python train.py --d_mlp=256 --vocab_size=8192 --activation="swiglu" --norm="rmsnorm" --qk_norm=true --attn_scale=0.177 --bias="none" --init_std_up=0.0536 --weight_decay=0.0096 --decay_fraction=0.558 --final_lr_fraction=0.0 --doc_mask=false --steps=6922
Each number is 500 + 40 x the weight over its row's rms, rounded and kept within 0 to 999. Layers, rows and columns count from 0. Numbers have three digits each. The size before them is the row's rms in percent of the matrix's.

# layer 2 attention output (transposed), 256x128, rms 0.181, rows 145-254, columns 0-31
138:459457461508503458508464513458490512505495597479500548400487508539577573535459448479531545483509
166:493471531436441475414544521439521501517493553496493509516452446578468506493546454560486479494492
160:500513474504572411542464538512525468491440497522519533449494444528443512458426483484402445534494
139:524580459477497502530484487613488517450564527586530503463524508437507498462460534458472571553547
148:522487546552466512547504497538519445523514455494486465586526478465519483457491535483518540408512
139:506517455524521522509517548541472521490521517533531476443539466446467476525518510524488461496546
130:526515413473435564556511535475513506529434523489495480537476496581512467506467503499447531537455
165:476496534473420458462494548377452500533473505508514587442455469479519442487487539477519573422445
140:477531494477504404509475465488534511466574480646556555468452460475473501498549526470520548451530
144:511490489482438533530528503500427501528536521459450492570514445580534477477493517461529525547467
153:514499481522439518485492472461463442460525569542466516501491431562549466562442465502531496480496
173:615493492444486496504525514559472416479515558537529510466501470568505520498520500486463510527478
151:501496496555455470516472509515445462421486472521583520438505409508514527524496503403498508406537
160:494462533567551445476553442484487462491569433459507555513486414521493540478529548519479458490474
164:468444483542515502478527493484529501493529501482511456460485571400485479521524522512493503451539
092:479491495428472435538520556492536434451460482554477500498472538447543452545499530507486545498470
091:525455420496496447499509479483489488583425500514559559505498495537520511489565496480513480578509
095:523563476470488546558503486523499511527546551550466541525457468467576502501486485443472488468473
101:491467525554540451480525485502546512522518440459492434473513592463398511552592512501500447518552
110:509479481469484476427495520429559505472506474514504450483436456454511482522552454460516547496464
087:422440507476452464414505556397529472483512459470490476500439485535536446513494516565504526494503
095:542453501547508529490530466478463442514458475414461481519536476472538446479545524532511505476428
064:562505508415427533529502491536482483519529569493495518475445468487448519448456486513468559506578
101:415538474477532509501468526423499529525483576517502491418476560539519407511451554525519542529488
086:436528446453495543508494461477509529492511517496524510523492539511505500551493581470533580502493
092:507587500545548548475480458505496501471505441466503496475546471511550495462498475565494502469395
094:505489442496543521510523485501473527519495504498565543509526556528443548461585480491509557596493
094:435511465438525474526511517447521488482478509525517515515439516526546490514498442449516564465445
097:444475523488433492568541503440477564552526495510492566480489468503475554560428503469530471498474
079:445436512462544490517445509443476530526463486481495458502465487514493482487514499519547431513544
088:484518588499450542466540507484523573515455512584512570465432479497519498545448448444504488466512
086:486506499540496510559531551467483544491496447443424507499511548501521441483459533436535563444503
079:472480529530513553513544453523457510558541544487521500521476513563559528518550458453530480478511
104:508509563545476475523524529528549463516493522384535484455535482542501539496466469507479502483495
084:526577524497510535577503515506495476440524527503476487480484528603459583563499534472463530492511
100:549578527451502531516475524429565532557420535430488437522495535589500523524481486519496471608496
085:477469510450504539452529470497504509451505512497472530520539499496542530529564481513540504485521
083:441511533561511463491522521560481497529543502515483435484492530480482516472511506546515538526528
099:434475476447464500559527463498547471528442536484502523560509581451503531510446504470493516530473
076:499533501552497413462427417500524490443449574457418472473501514463527486448472434527479484525468
100:487501536520493466506478488446495436529440479581501517492549519442534522450481564507563448510534
094:429541552512484549588493537524503504456495457522530485505507531381520496409489539510500518497532
091:511456537538543443432503490492501521526520493484503505502424402566537506487519489487522486486481
097:522492485550538483469456453570543454442560525533514498487525389505471533463488576523440453511501
089:460461552506424464480518438511490521488473495497437480479433486513541496480501451435475580490501
089:514462536471479527532531490602490451476510477541527431477544504527512498558533492535429418471520
112:459462497586475508490528470494551461416539459501456472486540516446471560525491540531491458440493
070:442483492466448480509519571390481471552446531543460580511455546558602475496490451490480483507522
067:524570489483551563470502499536523522460555546473507511525494493495519479420497583517481507431472
075:524497415559502485480467440545436492461547553525528556483445531563528509538566543466584500525465
072:476438597486411424498532550527495474483476493521467577456526487535436513489519473482430503490517
082:524542437519499475428583525454535494516464422520448452519409549513542472525513471494441520478471
072:542532496503539433507548448457528476442470466482473521502468500483500408457470492453554515474467
062:491537440499514534481526471482463545475494514466464510507500483545622537493515567528480498561460
067:514474457476576549503500603435489523528459516448475442453445558474505459425494526560563574522478
085:488473528578552489465466517497507471501542458467499423474461519560497443445544500487579496471541
071:487538495523520493526517465519506541401449418457416483478398463511497507477522423501473522499505
065:448458544563498552443437435490517431539464495433571528528518469551505545578486447505559481485533
062:407484520556505496520512512477539510434479483472472443537469497529523490477472467447456537504491
086:539579447517475503546443517555524516458546487490469461488487491511498510398468482457493472463551
076:532572485538484514455505454512468492440504425485441463523497516480568446533489475488484547439451
068:507485553550474498510491467461558471443463485471495524549453511499519467522474506466592469412421
073:483513474405452499545498520528475586482509505513505547520507501481554522521536509492511536446418
068:514559527529518454572452418593513489445559524526478574493519473450472447495468460490506434477604
067:521469424451542452599538457555502489469515479487493458420521532485530458505478521539482497487467
079:420428542477463519504491528501507476438484418461472477499458483535531456504533518538515510470451
069:465465476506454557523613579508472508449485487472473510524447485547549524462505436439502478500499
063:495468564556525526449523465493551488529512507455538426518541469506528525490534538562427455490487
062:450439592530487438486526511554531488467530510469485476512508536504465543435466434515484466491594
070:401556496489502456525518469440584534512508470485480458501431522497557415492479526443451532458507
070:535501486544594556439495556535527489556492540519543504470493476545553465498565470556519507505474
078:516582495447529494538463439486477538530552519558485478515508488466509482425499485481512484554563
060:529497500507528501503468525454490470537437515424481561524482540541449516567475449470557461520471
065:417530531503479521521568477478536462457513450523484506461448424513566448550543530416514531469442
072:342434584490522518499491472482542485532443519495519478522465466545531482557477516536481456529493
079:531551455535564480553503452466460495486485458432448449533434492500491484527442505434463482512514
076:522539473462529485519511493401547530493448530531484475534476489494482534516453471440542516511520
071:434512482478485572564504532493511585461499437492468488570461526414454515516513453504495471516487
077:522436552531426503522500498477514462551477578548511515451527457493441485543512501472501448502588
067:433555479461516519546528463497484502501505500484534498543474468469539496497531473485493540505467
057:507460530588517519497487509460546443484456515524462474468551542486577477506547472471580497514529
093:482429535516508450476435537510447481505423533484492543450523442514523524458530522553508507538511
056:458495502489522485506516458548499524504554466533527540483467571528402506509455503420495494514487
062:469496453442479520548543525532538508482576567516627456513547498510436439517583509486453483514574
077:451473580464459562509564568462478563496550509477494472461571500485528484524466470550478502533477
059:454486533533492571503501534465494472508487409533498447473490520456429440481506519480511539599446
080:497466514508503497480462523552511458498522523477468507465583461436496459491574514511463433473468
085:523577505500506492572574490495519533462546461484431451516495494521536458509512507480512486439444
061:510534514493508523460540513458529580482525477502585434551456498520549557472510446497499510470579
063:505488489534483521474601525500521501542479456512452505576528511484542483545465465415536513491448
057:408477555480486448477538491454543492486475505536501464446477544574550554469461512478521518546472
073:546505518513497501536520432451499526428543388544493458532450518567504530540426496465497480462470
072:537445460504485460549536511553492458497521541476546552523557486486411551508477563520514482531491
070:599487509475560521470421456472505498459532505460491532518455499498470522469501484504502552559557
064:487543445510519514505491520458528497515427529469441463526471511548494571519459480493480584515519
078:482463464475484527437464529519474480547553564471542559505528541473449531507488508541484503558518
058:552533476488551481568518475527491473502542493486512504497504462459489460548557546502459503477454
074:532570509505470610484576501468546579502479477503491474539477498496524473519417409479514519504513
063:471527519487519481517475519483431492465529436459437439513460587491508529463422521479402518465472
063:406509531471506470508488518499505499523477521480497505499564506408503407505544428469494560467521
071:390492507500503497491572465527461568504566457510464486469412503558453476540432459512496438458496
062:560457454559529485468516464443557539540482501451498471500451457550447451477454513544471456540570
060:513522463426473495463482533486530535524521503508499426428439507490480410465518514542513451432582
058:433478515510536481516518479548524456511579496506519538494535486458492450508482494458529438472476
060:516473565452490522538556529510506504534534509507508450489512548510494464509496488510490466490557
066:456540511517525496538569435461501534373467457520428510474438456489511526478482494474484476485445
050:497475501442522468525484529507513499558603543514511567517568522450493490461520509458462522499451
065:426490488530497511452524540512482483534470531498483498509565505471489576499498435471487429529459
059:495484480501461509462497466514414439564524505530476577537472503578417490571496513564482500577490
056:529539491490506483550529406524502539556491517493458553550411505560473486543439465513483520506546
# layer 2 attention value, 256x128, rms 0.274, rows 146-254, columns 0-31
125:443458549444449459494503520528470499493501502465474472475422488452467511526513475495489499489574
123:514534522494476488459453539468495532452485512552465484481469558500537443484474497546567440434465
109:577551426476483525519530514522475483581533571585505554494493561499559499505486574542468491482496
114:520481504486521481532481474583521469477532513521536538456522500462512467482473524519517509509501
111:470438495475494532467519457553502538412461471535473452490468512422501409471505479487608546457499
103:479503562455489555525527534472508504560532490415551543498453554525434536545424515519423486461526
128:487444545522496483454553514475537475511525487508510474473445493414537519513465522446548525519552
108:463541484491453513526516503491494463476497548576425485506448474448518499501528575523499454528503
115:534473480521534498606500524518468469506516421462586538493462518489469427555509422513483459484469
120:543490503512447499504596467499553457518480516454487512551411486454499452563447510436457506477513
136:555495527507498480566495498537505481486512523514512536516486486513489499562485429486500528455530
116:548540520480522481445516515521518518479482506563505550515456502462517439490376542476548434479456
122:507465486557517452506484508618509494506431498482471523540481498467489471496551453480472562488522
128:510492428495535494508507515443529539491464427516565494474576523523484523534488484549493492482500
094:503555475582530633477478474502464561589513564441439464471563460505489524494539467505555535478483
089:471528537476422556535466477503541481416542491523485500478480507478509444566428451460487505437477
092:464415544522495454477476530464504535486438440454535502460545553493489508483492545504524518518477
109:494564476466454570474525504494445501495511535535456568548516441556557472464457533492500585454460
110:473510443506516545557509526579461521486517440517489511528552523516463447458493559508488441531530
100:562532480557546560591489449618465513484505564547485533478534484448456524492489445497471462524524
109:454541493453501461487496566560588512468525500574528517488466550501463535517450467442469528496526
084:505477520532583468479484527509566516471504458505496467530512592465557494502516556531489487469483
101:581511531482474515514542478592508440488481416504472513565537458494454552506588475491492500455519
096:495502555482510478564491556490506503481468439423491474535472487498488526509501382520458449452495
098:449457528449479444509554545502470532479537546515461511498466531484495501508532538420494522505522
110:480523572582481468430535549477512425497483523530523516489479487454472491532493506539501437462496
104:541482580553463535507462469571479517513526455474448487503516502462461504467515493524507450498554
100:552536455537514493496504480567518396445455513501544442532516538501515458518560494465536567519531
088:535600528505457466535548571538505513495502489523497567480560509495538504473501521421480557451465
096:494478447450590474568553493522490481512488518396482437497528510534423518446556513541498462551485
096:524520488471493496502410474536446506468496518584513494458514496611502512517473450554446467548497
097:491485503425479429465498529483464513505459425531509549453483472473464550464448557513461488477505
107:503549519508484555491463476494497599500538435562458478540496498481532439484531599512573473524493
090:476414509510476481492505509513543505522465483524497517507459462442507433454499475539531456488490
105:484458440529558496485516473540480478435522463568582578484543481396550485522474533467501532402538
094:495496517543509489578466544525517531517458410515505522476487496527464511426505497523455485502492
099:530456512526547531541520472454542503493432533461502466467500449521539438517528469478472489453502
094:573501521565555500429498516514494509462543482535493474440510457549487486494561432523490483510553
088:522519531453509568510587558462449553509538449518560545526474492558466427514479530478532531482481
108:490450496479509533506556490519496517477546527400515514476474487514493490518502402465514553463482
099:515446492521534493451527490473496517518481541502464524464495444598514508566488459492489448497449
098:494547483436470588540522496484516473506476517536496491465533591403511533480495493507464563497478
098:468472484508443555504532530400494524520401522477484478479476596471462505581523436517572547509491
088:493511486473562536595541459450514496520531518433539465509534517515500560526482561592511459552503
103:480550484490490492489468484414538501472522487435515561486454503498507561387468495482522596512509
105:528540524471527528541445506455461485535465540490487492485484463555537414498493486541530600520530
096:511485457509552498452557478552511473471536448461569374509477482447467521487420473494539511455502
095:516478540432460459504534465452486489541496454511545469543544517406505570417489442484522497545549
101:515543545451510503538541547528508530504464474436504530556509478380562391480483541538425459476545
086:506486438529543493478475536562551477554514504522562402549581509473501501546463512531614456470501
105:516435535505510538545487475470425593483537517414483543492503500504515547513438536468586542488442
088:504501504482502550475479558524537516464515450543506494491546509494567570515475562501487455497415
090:584506584449466521458467485526519504475532495499446468538491521459465418457491437476547539524540
097:510551457514477535420533470554531480530514531580559558539501537464428529588496465470452465503497
104:503563523400497469567484455594471525475505505491536421467483486471388494458489516525446464507461
092:483512480453475531474543528429491524569554561491516526573486501615478426444454526556600518554460
090:430541484497532461561534474527447423522524510524451464476520479385566446479524494513469485521534
092:466487470466476566474530506555560522517461578525544530419467518493441425472536534562474462571496
098:545502546498567496559471503484493575504454547501464534524508498543483429472537500543466482525483
099:456498533515481487494534561459469531502615552442464486443539493553430470481458521553519447541562
094:519565446481478506546432462532443491542482557481432447479542421437473520448488425550442557588550
097:464506563541507509517456467497525511569546452502456480486541441545539493450488444546514490533517
095:483484482504595593514539450475506519517493520457512469458491503499493557493553466566408482559456
095:499522524530406577433463468469568531563510507547455469555487497477480511531470549534485487545523
095:538571492537510497496538464551536465541519535526475505479593528467519484519487540454449478457503
093:528545509493515500500396502481527532460532506563514518549521549445487451539499535577534563517440
086:532518479395503493481432594497550484458470505522439575463482544465497528478507504562473578471595
084:557475491525501511570467537461522530459507488506554511532450461510477475487545587582505468539497
091:565504494531505528501534471459434516513492468525483468530589463515499531517522470547513407510472
098:463467481489450511569574471477460411510448492421540497478550502415495515509517524508482555508527
087:591535516563472489561467487549465503560519533516576542457464515534450532472508559455496488459465
091:471445452506552509509478544519486508486562475620531490500517525500587424522534447547490503541468
088:507454466478545471519394513485461558481534486543524501447426549511478508437480485526496440510472
094:579529452582488534502574533558473477494471472465441540411527518495418503429540455564473526546547
101:436534547503465576466448489498489521475554550509454520537499494513464485523556521506501520540494
092:495485527567441529446561479527486473496489556509491459381534463513486530477513543549526467434462
092:529531465457568424510471521484554513507584531533493534468546468515552443505507509464485557539424
100:476427460607527507407474520530485520456471442535509475492521431497528500480467537548527526529538
094:449485542568519513456512490525529459514453566496565468467463546483498533501465502568547502513456
081:457515443457428520500496472588517459516488506485482497514564456491436429487512554499465438476584
113:502531432501555518600485552508470479516529556507459576552541485503466550473529478464520499500510
089:481574468535501551395541487477483602450503505507540529500443444387523497511505511580497468478499
088:489466529513465444535551510491554458499449451516469465500552440463435492428527461551478483561456
108:465499512497465477507449440552483495514412472564468395500472505498507529488498593561518436545541
095:435514491540481503448482488532546577550474524433506552529493437459561480559553480487543486552466
105:455503455535477453556461480475572471493495519499475520446606546613536531408485512520509519503493
105:492465543470517533438521472539508535480533480575492393530470554491523558533489445498528485471484
095:466492555524585520497504450496505463546516520536531495516492508464495452547562454518519420470445
097:502431416488509525520505404530454505480520499453525470502544519564471564493521478522496537513474
083:530450510460466551534552416434534497514473508480498504493498495430438491531531465441480559471473
095:501541504522492507494471484527489500535494466494498492467452534506507537580417603480473520413504
101:452489447480542467496438556458506589542462496496532531428478500519513479479519464520462538574493
104:516530557541432520572439625485485500512483492458549554517538478523540449468557493448528489534546
099:432541509543486422449529435538514534525557534477486512542428547470585422529542460481491538513435
098:505507515487542512447530503531534525454475493547529518498497517511486549458562493507432497536482
092:547562445472479523397534506477495488490531560472522516473479552541443485471426454462521457564496
100:505468528517476446500435453565460479508500406518466509513469483465441470565521503509502499495519
097:573561492509423630440519442431493455473529442520472552464490477466512528556547571527510503508520
089:462494539541472512468570535516475485492519540483591558536475550525514558511579583467496376480537
102:584518478475508509492536455512477597474522521562497508526560467506488535514517484489490535526528
100:451545534519551481526490564462554533491489484533532534467445541385518521476461480469497508503411
097:585537568529521505434511464545542469495490465531471492575573460465499499509468520450509476460495
092:556488497429427507513441530555503512494396551525511524493535484504466536473565468476567496483436
084:510505481423523444525500469474462454443552483559511456518536448482490472489483501503518460529517
100:510432467572430515528450505487497494496418437461551426476547471513487476569422455572554457468487
095:457544522429529524522442527541476512464539506482478467481524485468503492529539545496534494464506
088:509490540551444460531573443457577496508475506576464584440440541528545495498575537568540496455506
090:480458496486522492491489474497506578550522514556461487568473521535537512511479543463438481513506
094:537507468545616480482490501545557542524540440510470481518392492487464544488546429444467514447462
# layer 2 attention query, 256x128, rms 0.288, rows 160-255, columns 0-31
114:455497510537474483501475464492459481494482541600419463537519466436557523455478518435555570482472
184:555536539443514533404503480558478488497513507518534452520552545532497489509513438571539460505503
098:524466533513468509519501498512486478471507504527516457518404449486494500488489449520455476465476
106:497520483475550480537452446546559506471433449433433527470510434551483472466463463473499474476504
093:506515497489403477523451491482530513487563524460509553580430457551510496506544470530468512482522
083:472440510514483514485614485524577495440465442513471465550510506502500482532540478474515490502408
098:573543537452460444479522455548551478472511479445471564539505429517488483475494530570503498484472
088:470519482536426464464547502469525485443478533429572500522553523452469536516480511509508492514498
109:502525499516583506474427504427500560508487473493527482515512551570535620470453559473511454567494
095:528571472561511512497537468479447446572476462460521436487464456608474512556510459502499439512563
103:507558474488530533488510472496513472476540450494519490449487463480499518529491505466505523484449
103:540545496536567455510520449520533483493500439587506497507511520516523475459538448575583433480486
108:522493570488518510519475542471598478516575496512525531503527566556461546512417555484458567494464
103:419479571472493480521512473484491579466571485417515521457554536568515452475529495451415482539505
084:548476493484554402481509532523526453508484514514515506441543497481437529502475543502465484502479
105:513539517542516543479574509535503539554569493447592532475423481478493461541479417450466537502520
097:500490481508487494581553434644523448524494535500549514432485531448454513504524550481456460553500
100:485531522510471503550489476486482486463459493516571486511479510564475491511540457479478517532447
098:503508493447476537495524489468509485528491559569448494447460470436531484502406555472537512503468
082:476487417435524543505489559536508451500502524548504435548550546472492468521522522491557460466534
102:519448460472529521572498492461469499431472459450603504517419482587484504518499499473520516482506
107:441499555375427542464474517542509518422509535530475467496474497429481443493473558513510497527498
102:483518518441519469501531546423515465517490496570423446434546500585488516466494527474468518584575
119:515473471481504487530511499470515489496465472549532571534465518423461501516504505504519451507460
116:475554462476452545534470545414477507529489501524502518491472543520539556526518497478492536509500
102:528482468560451526567514498505454475508516533579493516554490515509497483560509539519516502468477
109:505470430499490497510507566507419519441461476561493486528487580472511554517529564511556482470536
112:495502543484458484540470490536482459493398546475488562479497482474508491479443485487480578518509
107:462437526502512487427557509444470454490510550476504482498464506539498389449529510456566530544525
109:489464533439508462486510515531485506426504462439448444499495485469491516482481476489507526527508
113:531503579509515495439543519465590492499535492434500521536526456491530439506420469528545465461505
113:523572422494538545508511503523491497563462505469565504546520612433519446465480518507517542555453
096:473584510496570538523456486477527465568444517579505535520530515546602396515494441544491494476509
096:427483487537474488574539527498494512515497490531476584485503468470572467510466447580557525438498
089:561514516481485439445462439501563515413562509574513472549489493516502569498527454462444425511444
095:515501487474475559525494463500569508395434565586541480457532458480434486496466458463476493465501
092:547461449509485593497455489485496498510551489512511475553501521518493472575480503491575558506472
095:557561597506469508511425453450504502438532448555488505499492495518426532562584547427556490494477
099:475551550494589472519500474471454495413450494517476579488474497532415504509565525449518487471473
091:449583451483512430459545510534507552534539565549462538491447452593486450488492510524508525491503
095:403492529485514531578457466541496519488507456514437472521486526478518488460516532433490559522445
092:495514405494481484518465450456522477523546468553433573487464480455492506456529508469492511468528
087:516486568506518507473498476458531601464532472434501487538548519522501574554479540538550476548491
093:507501532423452519482482469467482560440491453428562472542420480513434562486500484539488489469448
103:504531532502538514487558527527525513527519491501490481531584500441527488486552489505466514505524
093:521460545530489459452423593481477523428497535469481566500516492503517559527531558528526512486492
106:526464479501468526456519476538443514484550516501475470515506511407527462558509443531490489482506
097:533521514575559498549512535595505465436525473443495513524495491548513555445515439481418477488519
090:537512388489495516504536515552535457445429495455517524494511511491593505413523442534553461532513
091:455488498524509514483464519465513443580480524536508483454496511546576612524490468516497528516508
097:455507510480480517447468449488499451523474494530510544458532457516587478536536491506564475527517
099:505488473478445598551510506448567503518447451479469553570543486463545530493500500490457465551431
108:484488558456474455513477553491463473478454534505540547483478533519485438496496532502538502520503
098:575428531507536488516481448503517497507569500505494477502507470451511482484483598441469525482505
104:450471500444501497453536527453482541483439526553497486506515518537540533546547503546537510501473
098:497545355546472486495438507492486445570495564531505580466477521451523483476489485518501546519453
101:468420541528448584497483489441505493478451483477529456483522460508565580571506496457482502531428
110:466392523426484508450495504478492528516519448498516441558506444559501531533465542486552490438468
108:479517507440468580498475492557493555518546542493488530557484536489466507509439442524495526523510
109:547557496446486565480525481535453523556541520569450466508526487442486474520492544506488535575487
108:470462513512491440508442443472452548490475479476471495456447529514507557470503554494490435551551
103:541538505495546469489448468506478534437518446513495530505499513501514476538525477539605481502544
104:439533492502558412518511489538516543437518503519459496467546485505447484452555503445498550498476
106:461475538486429505555498525537539491498501468476461562532440461506520498563477466504444480483464
086:508542514514502472537522461481499506514543497482399476486472486479552513455516497538393436502504
090:453529436584485461542493539407474418560454548534557500522503468541520499498532506435539485475467
084:452538588573541501536490534578436486544470513441526508440542551537523532456481544530501475513466
086:445474494485569509451487525508490457525493480462464532527545490504453578530516508528434483481506
085:494490432459548475548461486456450583550531455553544461520409492425494553454445588453402512494474
078:487465481503416460529519462472535436534465507500511524511504520466474461522525528579467483518492
086:589518561457509502459520488457480550502466530518542460518468476583526531574418472509567498514513
075:524479491498548479478463513464546520527507465459519468476473530553427547500545514497481522494476
079:527504484529495470490395582457523468577481534463457513513445491433442443558469500446491545495526
083:508477509569507481523423579521483523575487501559469508489434438526509487494440547503513562513508
078:480540515433475451592475492541540552514482483577520562541431520481473456528492481496526524488536
092:497530500550474512557458467468503480523501480481547519493472437517510439507464501509490613501502
093:454522498449488488511483510526507567462526510475464489494495541477489465475522431518539497474462
088:461438498545477418485422450469533461536464506528467514455476500431427517476464498469449512505498
083:572440533504529402499485515516509541487517531526507552492475462517455574432493530501491434533551
087:507522515516561474534550493530461520471530494502512519452459516492490559482500551516471518511519
098:504453515492455524425534444537425462446502495520503499468469532483510416519470484479447523492536
104:463521500535575484519508528457527503504540488524525513543450494527517444435517554495580475502476
099:503505482531474632489529491477484493503481478515479466541486506446484510548469471483558511453518
097:519416444523455456468478488502512423503476547506516527465566501519492500554536522553516440552530
108:520513495465503493472539480546517435520508469563460498545536542478542417501439420592486445542576
100:560403513531542514508460506451465445543458577496535520475503522488505550487528594464538527476555
100:624454539557489511490493459455470543522537568538467496520502499511435558576509546539527506465464
079:523512495495464529526468496475462589467552423464495574490516505509500496602514553484462521480545
103:489456493525585494499443476490497522450471430563455502489414452523521493470529592442467483478550
106:523522404517534528461510518488449487527583538510540482551519499472544469521484499487584499480475
101:491524553483393556453526511541460526548530542481507504555502518498499492536502504506515516490468
093:489533439543502544483519490534518513496465490531449608472508533479519427549519482512476521441493
092:548527417400522483549544434524550456404506507515470493536554566504512434558533475531530512506439
093:547531486482554494479505479468483479549494519480449442506477480549533518519472476490544498482559
095:499486493479430558439456517551499487517544548501506561520528507523487513525465500481534551446473
096:546487499544490450417433472497506557573513520490486484491509487543415491530471535488556579493520
# layer 2 attention key, 256x128, rms 0.278, rows 160-255, columns 0-31
094:527527527472492518512424513509491509523446471570470484517435442454476489394535525478521535452515
081:400459464530480494510481518438455518494535523511468491501426522485555459568452506500625486489515
089:493499548482539468493495462471501525557408468572457521483404444489506437494444470519531476478518
100:468469530517517517541454483536556456512516428418485488478468427537464460445527453461501468530489
098:435534543458422530521448528533463509493515550474466555540431439501465441487524482515486477548476
085:542490501550520479573519480496541508510474472522481463488484534524497430485487462519469517467422
083:492556490455455470494475535601481464511495458387542477505498491460563469518530451526442474541490
090:504555523518409518470550547512529474480445483451489470510560525470463497494504505452485475529521
100:445534431489540463476473538438540522552478496527575537501565561573481545480446516501467494541462
085:483536478507453516502486489480430493550498508471474516520538457545515515478460466465492488532544
098:564477481515507533494532495482583547448547462524563463501498492494487544500463503507483494523477
100:536478496552580529492543544508537500512500471581503549481522476574486480451527478517544480443509
095:479524525426484505509418548511527548512506477471479539446485490521488528478390472494447449491468
088:413486525532498488564482504432494480483519454449586443430538540542494514522529522525510489407513
096:506441466518578472447470505457520548446499496529492571542498469557525510449487517431447519537489
099:472514531490495584501503501528526485529545523436528487540473485438507472561446470447464521536489
105:508510428520517451543547484613541476466518516501522503488503531440479523453533475472468486446516
094:469530487535568495489419516446477516436461527565541535508513509495465492525559458518509472482468
098:494469458522486484458532479515529514512485549578477530566547517358521466532497591494578523501432
092:492564489449527533533512570498452460505472463490473465519522512539558467463500540492538506518579
100:538426517518527446488506469451487501535514508434548506505505451524500580550502520487544541495561
107:493492543399483476532471508475509458494518532540476508486477539455457466485446516554497443489497
107:478579502518477488478497549475442491541510527508462481428537536544531491536491528498531498562498
115:484493504586521513543518504511490521544482471499475495492472549455535534451496514541532465505478
114:475488476486478561503478499455470520571483490479464508499495528525508512542522495415537550469500
095:537557492482470540468514552474482461521527506540574514406495468483488459491529493528498527531520
111:552484507465529509563495513485492469493432421518496522495471577474486517486531499552544516510488
111:534560539518474515483516430537494468484505607461509517488469533507515468487465474473462566520589
114:437436483524462491438463462457447488490505517488534488485483480502530425441590530445558530511559
107:485437464467578426469522443503537514430446487443490460503500458508522543508481512455562537470530
114:569476599527563470445521448527618550456495495529481422482471450479488494481448504503504493440530
114:540492447438541563466468509546487491494471505485541462495497576532499483439465502529505540536441
093:465455535479490517497529457427514485523510536514619517479497480518520503502511442499542540441491
075:484464427499453445441573552552439560461491508532505540529502530478531524576535497543478552452489
086:516471536518506525488522460465493472432504556542508496489515509547498434447494546419492444491464
088:459435446477424434512538419486473474490537548465549504472535562507481494460443468476418510505477
097:527517501467498485577424470505465518580501470422500473454445456540545543537493454532472483510546
092:484529533530473449532460437500568508515486480457528528545543516506526454488493515492477437516512
083:489503464456519512512527472508538515555607596438514536512503478509508495501499488508481499605471
084:409469519493525519471521555563536490467509541514527541558538483514460492543512480495532532512467
090:513504514480472473537542459543398550465515464512562456490467467514403544470536456462444480534497
090:474471531512496461498426495519437511454516492449503524479421563473521439466476470473475433487541
096:394467532466493525492465487476503526466500466543504582507437524507398433491533515451508506511469
090:524530498480426498502507481473492478463441508475541516463510498516557560507451486566501518531532
092:548562559517483483487532467460481587509480442434420479413521439505431510519466442520532511445497
093:423482527466507501581537505483452531441478583586493567559500530509511488451488514514531444487426
101:520477470498450522529480516511518560500534552481506531427510497480462477589507493499570526465503
094:516563518479529488509582521581558445530494438449478457569526541472535489473489529499485553589542
087:515533476484466546483495501556490514512434432504436441472475507516529517476464480516622576492487
090:498464490471466445520479530494460524512529499469431547480476521502481501516518446450469475494503
111:582529496519481466532530514549534458494520545593519459488482492569496443480557473487540489474488
097:525532448544588467473437515485526490520472472526530534437487524518514539475492544489481485513529
107:433544529455483486579444495432461523489571548494481504569429493539504476484458478499532512496492
100:527469515503546481524526420572455527425552550540487529522508502523407483478577521496421503441481
115:441530560483370551500546567474448476513500541451484447529517458469541494559520537508518451523478
099:509498499462566518525558550465491507504454509458490565492509483519498501417527450507539534481468
102:474539522512525500569543417507469482523552504491553499466509464574486458446508510487411497551517
100:461495496569486459527557502459469513494446486520488456491450446530525429519528478455509514514453
102:482531558467446487481542490450516446505535465504540472473516446480467523558420495529464530452492
117:469520512488466554501502606553489484521562572535465486526533503463559479554461491509525559516519
107:553566457406517572516432492497489474461488517563490458485503585454469480466501550544465515515488
101:529491487477459465501468480463535452519482440502487486468438532524554481492459521526504460519462
107:458432470488457427490484494487530483478446498492523438592564489482472464466463551470515578462502
120:498468538497463499539549493547493450486519456478493482494491453455464582524531476534498446511511
091:466497517520429497456557497532506512503525536410532448478566463410525560505518475486433468516537
097:587570473554621518489489445547530511523501507590580540475525464579477491423501498514465466514463
073:498496534528559435552517481603489513482577573525460498547464483523548547533514478495511467517452
112:516549554492462453543516481490548508514477388479481439482502451537454559471517514475485440478477
085:518446510551552529557510538507532484429388487493494518592530533456495449456493474485544487472472
087:437528560484425579477505529478469506542541516456466411502471429492560524512505503527499525526530
083:511503505522495469468518541530477469491515434521515510471570578446468497587492508530551480469456
078:474479551569550456472510526504487540452513435566517561552507451546510542441476442489426472533461
090:474528458430497545559476550521529505472551434483557469458521485421465527481520550521572477500470
099:536540492505517551477469518576464480512477434486499470515484581493533484577543516511580515494456
106:485500541512460464496536570448520488478550456474477476465515446470503586552483489529542450503520
091:506498450512528460538475509514499566501535421518535552521451485590480493482473522509474439487434
095:533539553448460518480483503510483536499491490435433498490524460499514539471488501561488510491585
088:534518511452565485467465545551474526493482420559517565514439510551514453478444564496535463544485
105:422487446527489490524514509523522469437495412518452484483536523544497517502492447533486492540501
095:532510546502492484503458497442491540531496502523529474497487440501508543437494593509487489500487
102:514487497497531484454477534545536522548474576492482540550493503472524500569554510424525537523476
089:502538510493525572482479472478523497514454519519463418517525490521513553536518456486502509513550
109:500471511449527479503468472481468516503448595498509539489539447490450502463541489510521568506520
096:512511448518509495419486490513489498530414461525560452531494464478578479526481632472516525449524
111:470489487512500516465502404561523517464587492474513498536527485479508454528482485415469551542529
098:495475508486466495487468468436568507518482525541495451467459465545600523506479541512489511515467
106:453539519532436532576534494486520519439436495493508568468491447520487507516535509540493456482446
119:474547465466486481556519552499484460502481545454538497490521509478530511466573481530458484526518
105:447553503543564407607522414597533493500501522482506546512547556524507452446560500507482505565483
104:460516469530465499513581515440506456472483644538550499528517486518497502506466534579498446513507
106:482501545542561554489520475420539561458472554578523469477514448519520521556482487539560536475519
106:549445409480567518508495506483497516538465548537486564661450489420562497498522490481536510580457
087:494475516489470559451403569487460514518505542497437553518501465483458510552478546506529467473464
097:519479463490473420497403512462506497536501445431459381470446543569533521495514542466544508523569
101:487505507576454555480555510547501491509472552595506513462543477498546532521534487506471482455414
104:417488475402437506499443489394485492466519527485553471479463500498567565470485477489463506536539